{"num_hidden_layers": 12, "vocab_size": 3883, "attn_scale": 0.177, "init": "uniform", "init_std_qkv": 0.0629, "max_grad_norm": 1.0, "warmup_steps": 340, "doc_mask": true, "train_tokens": 81780000, "dataset": "wikipedia_en"}
Each number is 50 + 15 x the weight over its row's rms, rounded and kept within 0 to 99. Layers, rows and columns count from 0. The size before them is the row's rms in percent of the matrix's.

# layer 7 attention value, 96x96, rms 0.0907, rows 0-67, columns 0-47
114:65 43 38 40 69 50 55 43 58 48 48 54 45 65 48 59 47 53 42 51 44 42 34 36 22 57 42 60 44 55 25 57 50 24 48 42 49 55 61 52 49 43 95 21 57 40 91 58
118:37 57 59 30 41 68 74 39 56 50 16 48 61 41 19 52 48 54 34 47 59 46 38 63 41 44 57 54 44 48 52 76 46 38 38 75 42 86 65 43 49 48 30 72 27 25 27 60
105:48 60 62 71 60 64 67 20 47 13 24 54 33 31 63 46 47 56 24 56 33 61 76 84 37 51 44 33 53 53 38 36 61 46 57 72 50 70 63 43 42 48 41 48 58 57 31 55
099:41 48 42 69 37 51 49 44 51 50 48 52 29 36 53 27 61 35 56 62 50 19 50 64 37 69 29 45 67 66 39 47 54 32 50 54 50 46 52 35 47 37 15 33 45 44 87 65
108:26 70 42 26 69 43 57 30 52 56 65 66 46 18 38 49 47 65 27 28 52 59 64 56 31 58 39 75 47 71 51 46 69 37 58 48 40 29 42 49 49 35 56 34 81 40 34 45
111:43 28 61 50 36 81 77 51 59 66 51 77 61 43 32 43 81 61 28 40 67 52 46 50 32 53 57 25 52 68 68 71 73 72 59 56 67 66 45 52 47 37 38 39 54 52 46 36
106:44 42 48 38 43 73 54 53 48 39 52 64 74 52 65 32 55 54 41 48 60 56 48 79 32 63 40 46 41 64 42 67 90 33 41 34 63 36 33 37 46 33 76 57 45 59 54 49
120:67 46 46 46 50 36 39 37 47 48 56 68 46 21 52 73 76 33 34 53 49 56 34 41 25 57 45 44 45 42 64 68 51 47 41 42 40 83 57 58 39 60 71 46 71 35 60 54
114:32 37 37 36 36 65 67 41 49 37 56 52 59 65 43 76 61 41 35 47 59 37 13 51 37 59 57 43 51 44 67 58 42 64 28 49 41 90 59 32 58 50 71 52 38 39 79 68
100:25 53 36 48 74 25 44 84 31 75 62 39 58 60 57 54 35 37 68 55 59 67 42 40 61 43 31 60 39 69 40 65 55 44 70 40 62 28 58 72 44 66 70 45 41 58 60 59
106:48 52 38 48 51 39 52 52 58 48 54 46 29 38 30 72 66 63 19 33 59 92 46 45 36 52 45 69 61 66 55 26 65 49 37 63 50 20 41 59 36 58 72 22 67 63 38 72
096:43 38 61 53 54 36 34 75 69 54 74 36 30 47 56 50 59 49 42 61 62 56 34 45 63 40 50 51 57 13 53 31 49 64 61 61 31 45 40 55 32 77 61 70 33 74 57 41
112:49 29 47 59 45 58 52 42 66 63 46 21 39 53 20 45 25 42 68 63 82 61 58 52 69 57 72 43 63 42 63 44 37 78 44 88 49 62 54 40 52 44 21 66 31 26 72 57
105:69 40 56 71 33 39 42 46 34 34 61 36 49 33 57 21 57 38 71 59 29 31 61 60 76 65 41 34 51 73 65 37 54 68 54 37 70 43 46 73 58 39 70 33 55 38 36 42
102:61 44 60 55 53 69 77 19 44 34 39 32 42 51 52 48 38 54 52 50 34 35 84 38 30 63 49 44 53 57 39 48 37 37 57 45 28 70 47 49 49 30 63 57 35 52 46 45
104:64 31 38 44 41 60 45 44 22 34 39 50 57 46 64 49 77 31 59 49 52 62 35 60 48 58 49 57 49 42 59 26 61 53 22 75 52 85 60 48 64 35 73 36 53 28 54 61
101:19 56 40 53 57 54 33 66 41 52 63 51 68 52 59 58 47 46 53 29 45 74 49 40 35 32 48 83 53 39 66 31 61 50 52 50 64 65 37 21 30 73 31 44 52 71 44 52
102:71 44 60 44 55 22 54 24 33 37 73 36 38 44 40 64 44 45 55 68 56 52 38 60 74 63 48 51 36 49 55 69 55 45 31 73 33 58 56 82 63 32 53 79 69 26 57 60
112:53 25 67 61 30 69 50 10 59 38 13 34 51 46 53 50 27 50 48 55 45 19 66 50 70 61 59 39 61 57 61 33 50 83 46 71 54 66 45 57 60 25 52 53 29 31 46 63
095:49 43 52 52 52 51 18 50 75 60 69 37 54 39 50 45 50 48 61 66 64 89 40 71 57 31 58 54 36 62 52 56 40 81 70 68 61 52 45 55 46 56 57 51 42 51 26 56
117:55 64 50 51 60 54 56 57 41 35 57 42 67 51 51 50 63 32 44 64 48 71 37 62 31 36 64 48 46 46 65 51 50 23 66 47 46 57 43 43 46 37 59 44 42 40 66 73
109:64 33 54 30 34 69 80 31 41 51 47 33 47 65 48 73 46 45 27 46 62 50 64 57 44 64 53 32 56 47 40 46 52 79 49 40 60 49 42 45 64 32 74 08 60 59 82 55
105:56 58 51 37 54 69 69 42 39 76 60 58 38 53 49 51 31 42 67 38 44 35 58 50 51 63 31 63 58 21 39 45 43 64 32 31 47 55 68 55 50 38 34 21 74 42 66 65
117:66 62 35 63 49 40 54 63 69 54 62 46 64 53 54 48 53 60 50 51 76 29 52 42 56 39 42 58 59 63 46 47 64 35 58 44 39 34 46 36 45 38 67 90 40 84 14 42
094:34 55 46 51 42 36 64 65 35 82 85 68 63 37 41 50 74 30 24 45 54 50 32 39 57 42 55 58 60 36 46 64 50 62 28 62 59 42 32 48 53 41 49 43 70 60 71 64
112:56 59 39 40 61 62 49 71 53 42 21 39 57 57 70 44 57 42 39 67 61 86 52 37 43 34 51 53 48 24 51 55 36 71 65 59 56 59 54 54 48 58 29 71 58 22 43 65
107:38 63 43 58 61 25 59 45 44 40 63 42 50 37 82 48 59 67 50 61 24 42 39 63 61 51 46 51 37 73 53 36 71 11 52 42 52 42 47 86 48 53 87 35 43 62 40 36
106:72 31 47 47 46 39 34 56 63 32 44 46 74 88 54 51 66 48 78 57 62 49 30 63 33 25 53 48 51 56 73 20 59 81 43 56 63 77 22 31 60 68 35 38 41 44 66 62
105:38 70 57 41 62 25 19 58 55 61 66 62 52 61 57 34 40 50 64 30 55 20 51 62 52 60 34 53 48 37 32 39 52 35 70 38 41 17 49 31 38 64 33 71 75 51 36 59
096:32 84 44 30 55 44 54 35 50 73 53 58 36 58 53 52 33 69 55 41 29 46 61 37 42 35 42 88 53 58 40 52 43 44 27 51 35 42 52 61 40 47 15 80 91 55 44 53
101:53 58 57 43 56 85 85 38 41 39 53 57 45 47 53 60 31 54 38 44 39 62 59 39 31 62 39 41 57 56 40 52 68 79 24 38 55 34 48 68 37 34 75 54 54 81 29 79
110:64 76 55 55 42 46 68 26 43 36 51 47 41 45 58 63 29 40 56 53 46 31 72 84 56 54 66 43 57 91 44 58 32 70 46 46 52 65 81 73 52 49 37 71 61 33 32 51
088:41 58 48 48 46 37 39 15 46 77 56 30 63 50 32 56 67 39 60 52 57 65 61 38 77 45 31 54 45 66 46 34 63 61 82 94 33 41 52 93 46 52 41 51 55 42 33 43
097:63 45 53 33 15 62 68 48 62 62 67 43 66 54 53 37 55 50 28 62 69 41 48 00 52 57 48 45 77 42 52 47 32 47 57 34 34 68 47 27 57 40 60 60 71 62 60 48
089:37 38 40 46 33 80 60 51 48 31 43 41 20 22 48 46 19 50 34 34 37 36 39 46 25 54 70 54 66 37 55 62 54 68 30 58 65 51 41 48 63 16 65 63 38 53 45 47
081:59 53 80 71 40 08 62 49 56 29 36 71 57 40 51 46 62 57 62 37 63 28 59 45 55 29 51 39 78 59 59 29 59 49 52 82 43 58 64 76 39 51 60 49 67 72 44 52
073:52 58 50 52 60 25 36 66 63 14 43 46 75 36 62 41 90 67 43 52 57 56 46 50 16 38 54 58 48 35 46 47 27 53 30 67 54 34 37 44 45 50 45 50 62 64 53 85
088:56 44 47 30 66 90 48 63 50 43 67 32 22 39 47 48 40 57 56 39 60 55 57 77 46 55 72 66 41 66 31 31 54 66 53 19 46 39 41 43 41 43 71 49 73 54 54 67
084:55 60 45 41 55 80 50 45 43 32 50 37 56 53 64 45 41 62 54 51 52 87 48 58 27 63 57 68 18 95 40 61 25 37 67 73 55 34 34 62 37 65 46 44 63 34 45 56
072:33 68 51 65 65 50 54 57 41 45 64 34 48 58 60 42 27 36 65 80 53 54 46 43 60 51 59 49 62 32 46 59 85 27 50 73 61 65 74 27 52 42 27 48 45 62 63 62
090:47 30 44 43 70 76 39 71 42 46 54 34 86 63 72 30 71 61 52 65 37 59 37 62 51 65 59 66 36 38 75 57 61 22 70 22 45 52 53 47 53 44 28 60 45 65 30 57
086:72 39 45 52 59 37 27 52 47 37 59 59 59 78 77 44 29 40 77 60 15 42 58 59 44 43 36 57 39 34 57 24 52 52 32 45 47 65 36 22 38 69 51 38 59 46 33 41
091:39 63 23 41 46 93 83 30 49 67 61 31 54 51 43 43 35 55 45 60 54 69 46 61 78 62 64 51 29 59 20 50 62 28 46 36 37 58 40 59 39 56 22 30 66 59 31 54
088:18 38 46 29 08 78 75 34 55 79 47 39 45 31 37 38 55 56 27 47 66 59 54 39 33 61 62 45 42 56 65 66 22 57 37 47 49 56 69 49 56 44 88 43 66 41 58 39
087:53 41 39 31 36 83 58 65 52 76 39 41 65 39 43 34 72 41 58 61 76 64 63 65 40 48 40 55 15 62 14 62 48 35 85 38 39 42 46 45 53 43 35 27 40 47 51 48
087:67 40 71 66 73 02 31 54 29 49 42 65 53 60 70 50 69 46 59 50 24 70 48 56 32 29 41 32 39 42 35 27 45 44 48 52 63 34 35 60 37 62 29 52 44 48 31 57
089:68 49 30 60 64 68 42 50 42 34 52 45 36 44 48 52 64 47 36 46 34 46 51 55 24 66 31 36 25 47 42 59 49 57 55 35 69 75 49 18 66 46 23 54 67 41 88 52
100:31 51 42 50 65 48 45 79 33 47 46 43 45 75 56 45 25 64 60 52 42 50 56 73 39 45 52 27 59 33 40 51 71 58 43 29 58 44 53 23 71 45 11 34 62 26 35 79
085:69 61 55 68 37 09 67 54 70 26 36 72 10 18 52 52 52 42 48 41 48 34 65 67 23 33 40 54 70 41 47 58 53 50 61 43 76 31 61 53 40 38 73 83 36 49 86 34
088:23 64 43 42 35 35 38 12 71 40 50 50 59 49 57 51 44 58 78 50 54 45 67 58 57 54 51 46 72 77 89 54 55 37 61 60 61 49 41 80 59 61 76 71 42 52 57 54
077:41 73 36 77 84 43 51 54 45 13 46 70 42 33 60 53 55 54 63 48 54 46 62 62 53 60 65 60 28 51 55 73 49 47 69 50 62 51 33 48 45 74 37 71 40 31 31 59
088:45 27 62 61 73 20 31 52 40 57 57 57 63 53 66 48 39 60 46 47 26 32 46 64 40 44 64 39 46 41 40 17 34 66 47 24 67 55 39 44 63 63 26 26 43 63 51 31
083:54 64 30 66 78 69 53 37 50 55 48 57 19 10 71 64 58 44 45 53 58 50 50 70 28 41 63 49 26 72 47 61 56 53 71 42 45 64 67 60 46 50 42 52 21 54 54 47
080:34 52 53 42 40 86 68 69 56 54 39 45 44 20 48 60 43 43 52 44 38 53 52 25 48 47 50 63 57 48 77 43 64 49 34 48 46 49 81 58 52 28 99 51 57 64 62 68
085:44 45 64 60 71 19 30 56 50 53 66 65 61 82 42 59 88 46 39 38 24 38 40 65 51 40 52 40 47 27 53 36 64 47 53 58 55 55 37 19 43 68 34 74 17 62 55 65
086:40 73 52 39 25 36 57 35 65 45 45 42 35 99 27 47 37 54 71 58 47 53 47 66 60 59 49 47 48 46 43 48 22 62 18 32 31 49 54 52 48 64 44 29 67 43 60 48
071:21 48 57 67 54 47 37 55 22 18 53 66 55 45 34 59 79 56 38 41 53 48 37 30 49 40 45 55 78 45 52 43 59 35 25 63 39 51 47 25 49 41 72 52 65 52 45 47
096:50 61 56 42 45 27 49 60 37 60 48 56 67 88 17 54 40 51 40 49 67 50 49 24 42 42 36 42 62 43 40 30 48 52 31 69 35 68 37 34 59 63 20 64 72 39 22 45
096:58 40 50 21 38 74 57 54 59 44 52 34 48 69 50 50 20 58 67 56 34 80 50 52 30 46 32 40 38 87 56 49 58 55 67 38 41 76 66 31 54 56 64 44 45 51 67 32
085:59 52 44 57 50 34 37 62 40 46 76 38 10 58 64 66 72 68 26 49 57 42 40 64 53 35 52 40 53 58 32 49 64 33 83 43 36 43 68 19 67 33 40 44 50 48 54 49
085:36 44 51 42 75 52 43 61 30 40 27 69 62 67 37 42 56 70 34 61 31 57 59 47 47 60 36 43 47 10 44 56 41 74 32 49 59 29 57 27 64 70 35 37 63 33 43 23
082:47 48 69 45 35 63 43 46 35 48 40 66 79 45 69 68 55 66 59 64 33 48 53 64 31 46 46 56 19 60 45 46 34 39 64 63 45 73 43 47 27 84 67 39 33 42 20 47
078:75 75 57 50 30 27 37 77 63 14 34 79 54 22 57 53 61 58 53 50 47 56 47 50 35 39 52 48 64 46 40 47 62 53 57 69 64 40 39 52 27 77 76 61 51 50 51 42
089:23 58 46 54 49 54 36 64 36 51 56 60 79 14 44 54 53 45 38 54 61 47 26 14 59 37 55 43 62 54 47 53 53 55 60 40 62 40 56 35 49 51 32 61 29 36 25 43
125:57 44 45 27 56 60 59 18 45 42 51 49 85 20 54 46 44 32 41 37 35 32 46 32 57 46 40 65 57 38 50 33 59 41 97 35 53 33 41 27 49 50 81 70 65 60 57 69
114:66 51 56 60 49 27 50 13 54 47 43 44 52 87 43 40 39 53 52 77 53 59 45 43 67 42 69 49 40 80 54 47 53 46 47 42 32 64 62 46 58 51 51 64 31 44 65 44
103:24 54 59 28 46 53 41 44 28 68 63 29 40 46 45 44 35 52 67 64 64 62 35 46 62 46 53 39 31 44 14 55 25 40 93 67 39 37 59 61 60 50 39 30 75 56 48 36
127:53 24 37 43 51 39 27 23 41 67 40 56 56 63 39 60 43 38 81 56 65 54 44 36 79 48 51 55 37 50 30 54 66 33 82 54 65 41 53 67 53 60 47 63 36 36 59 69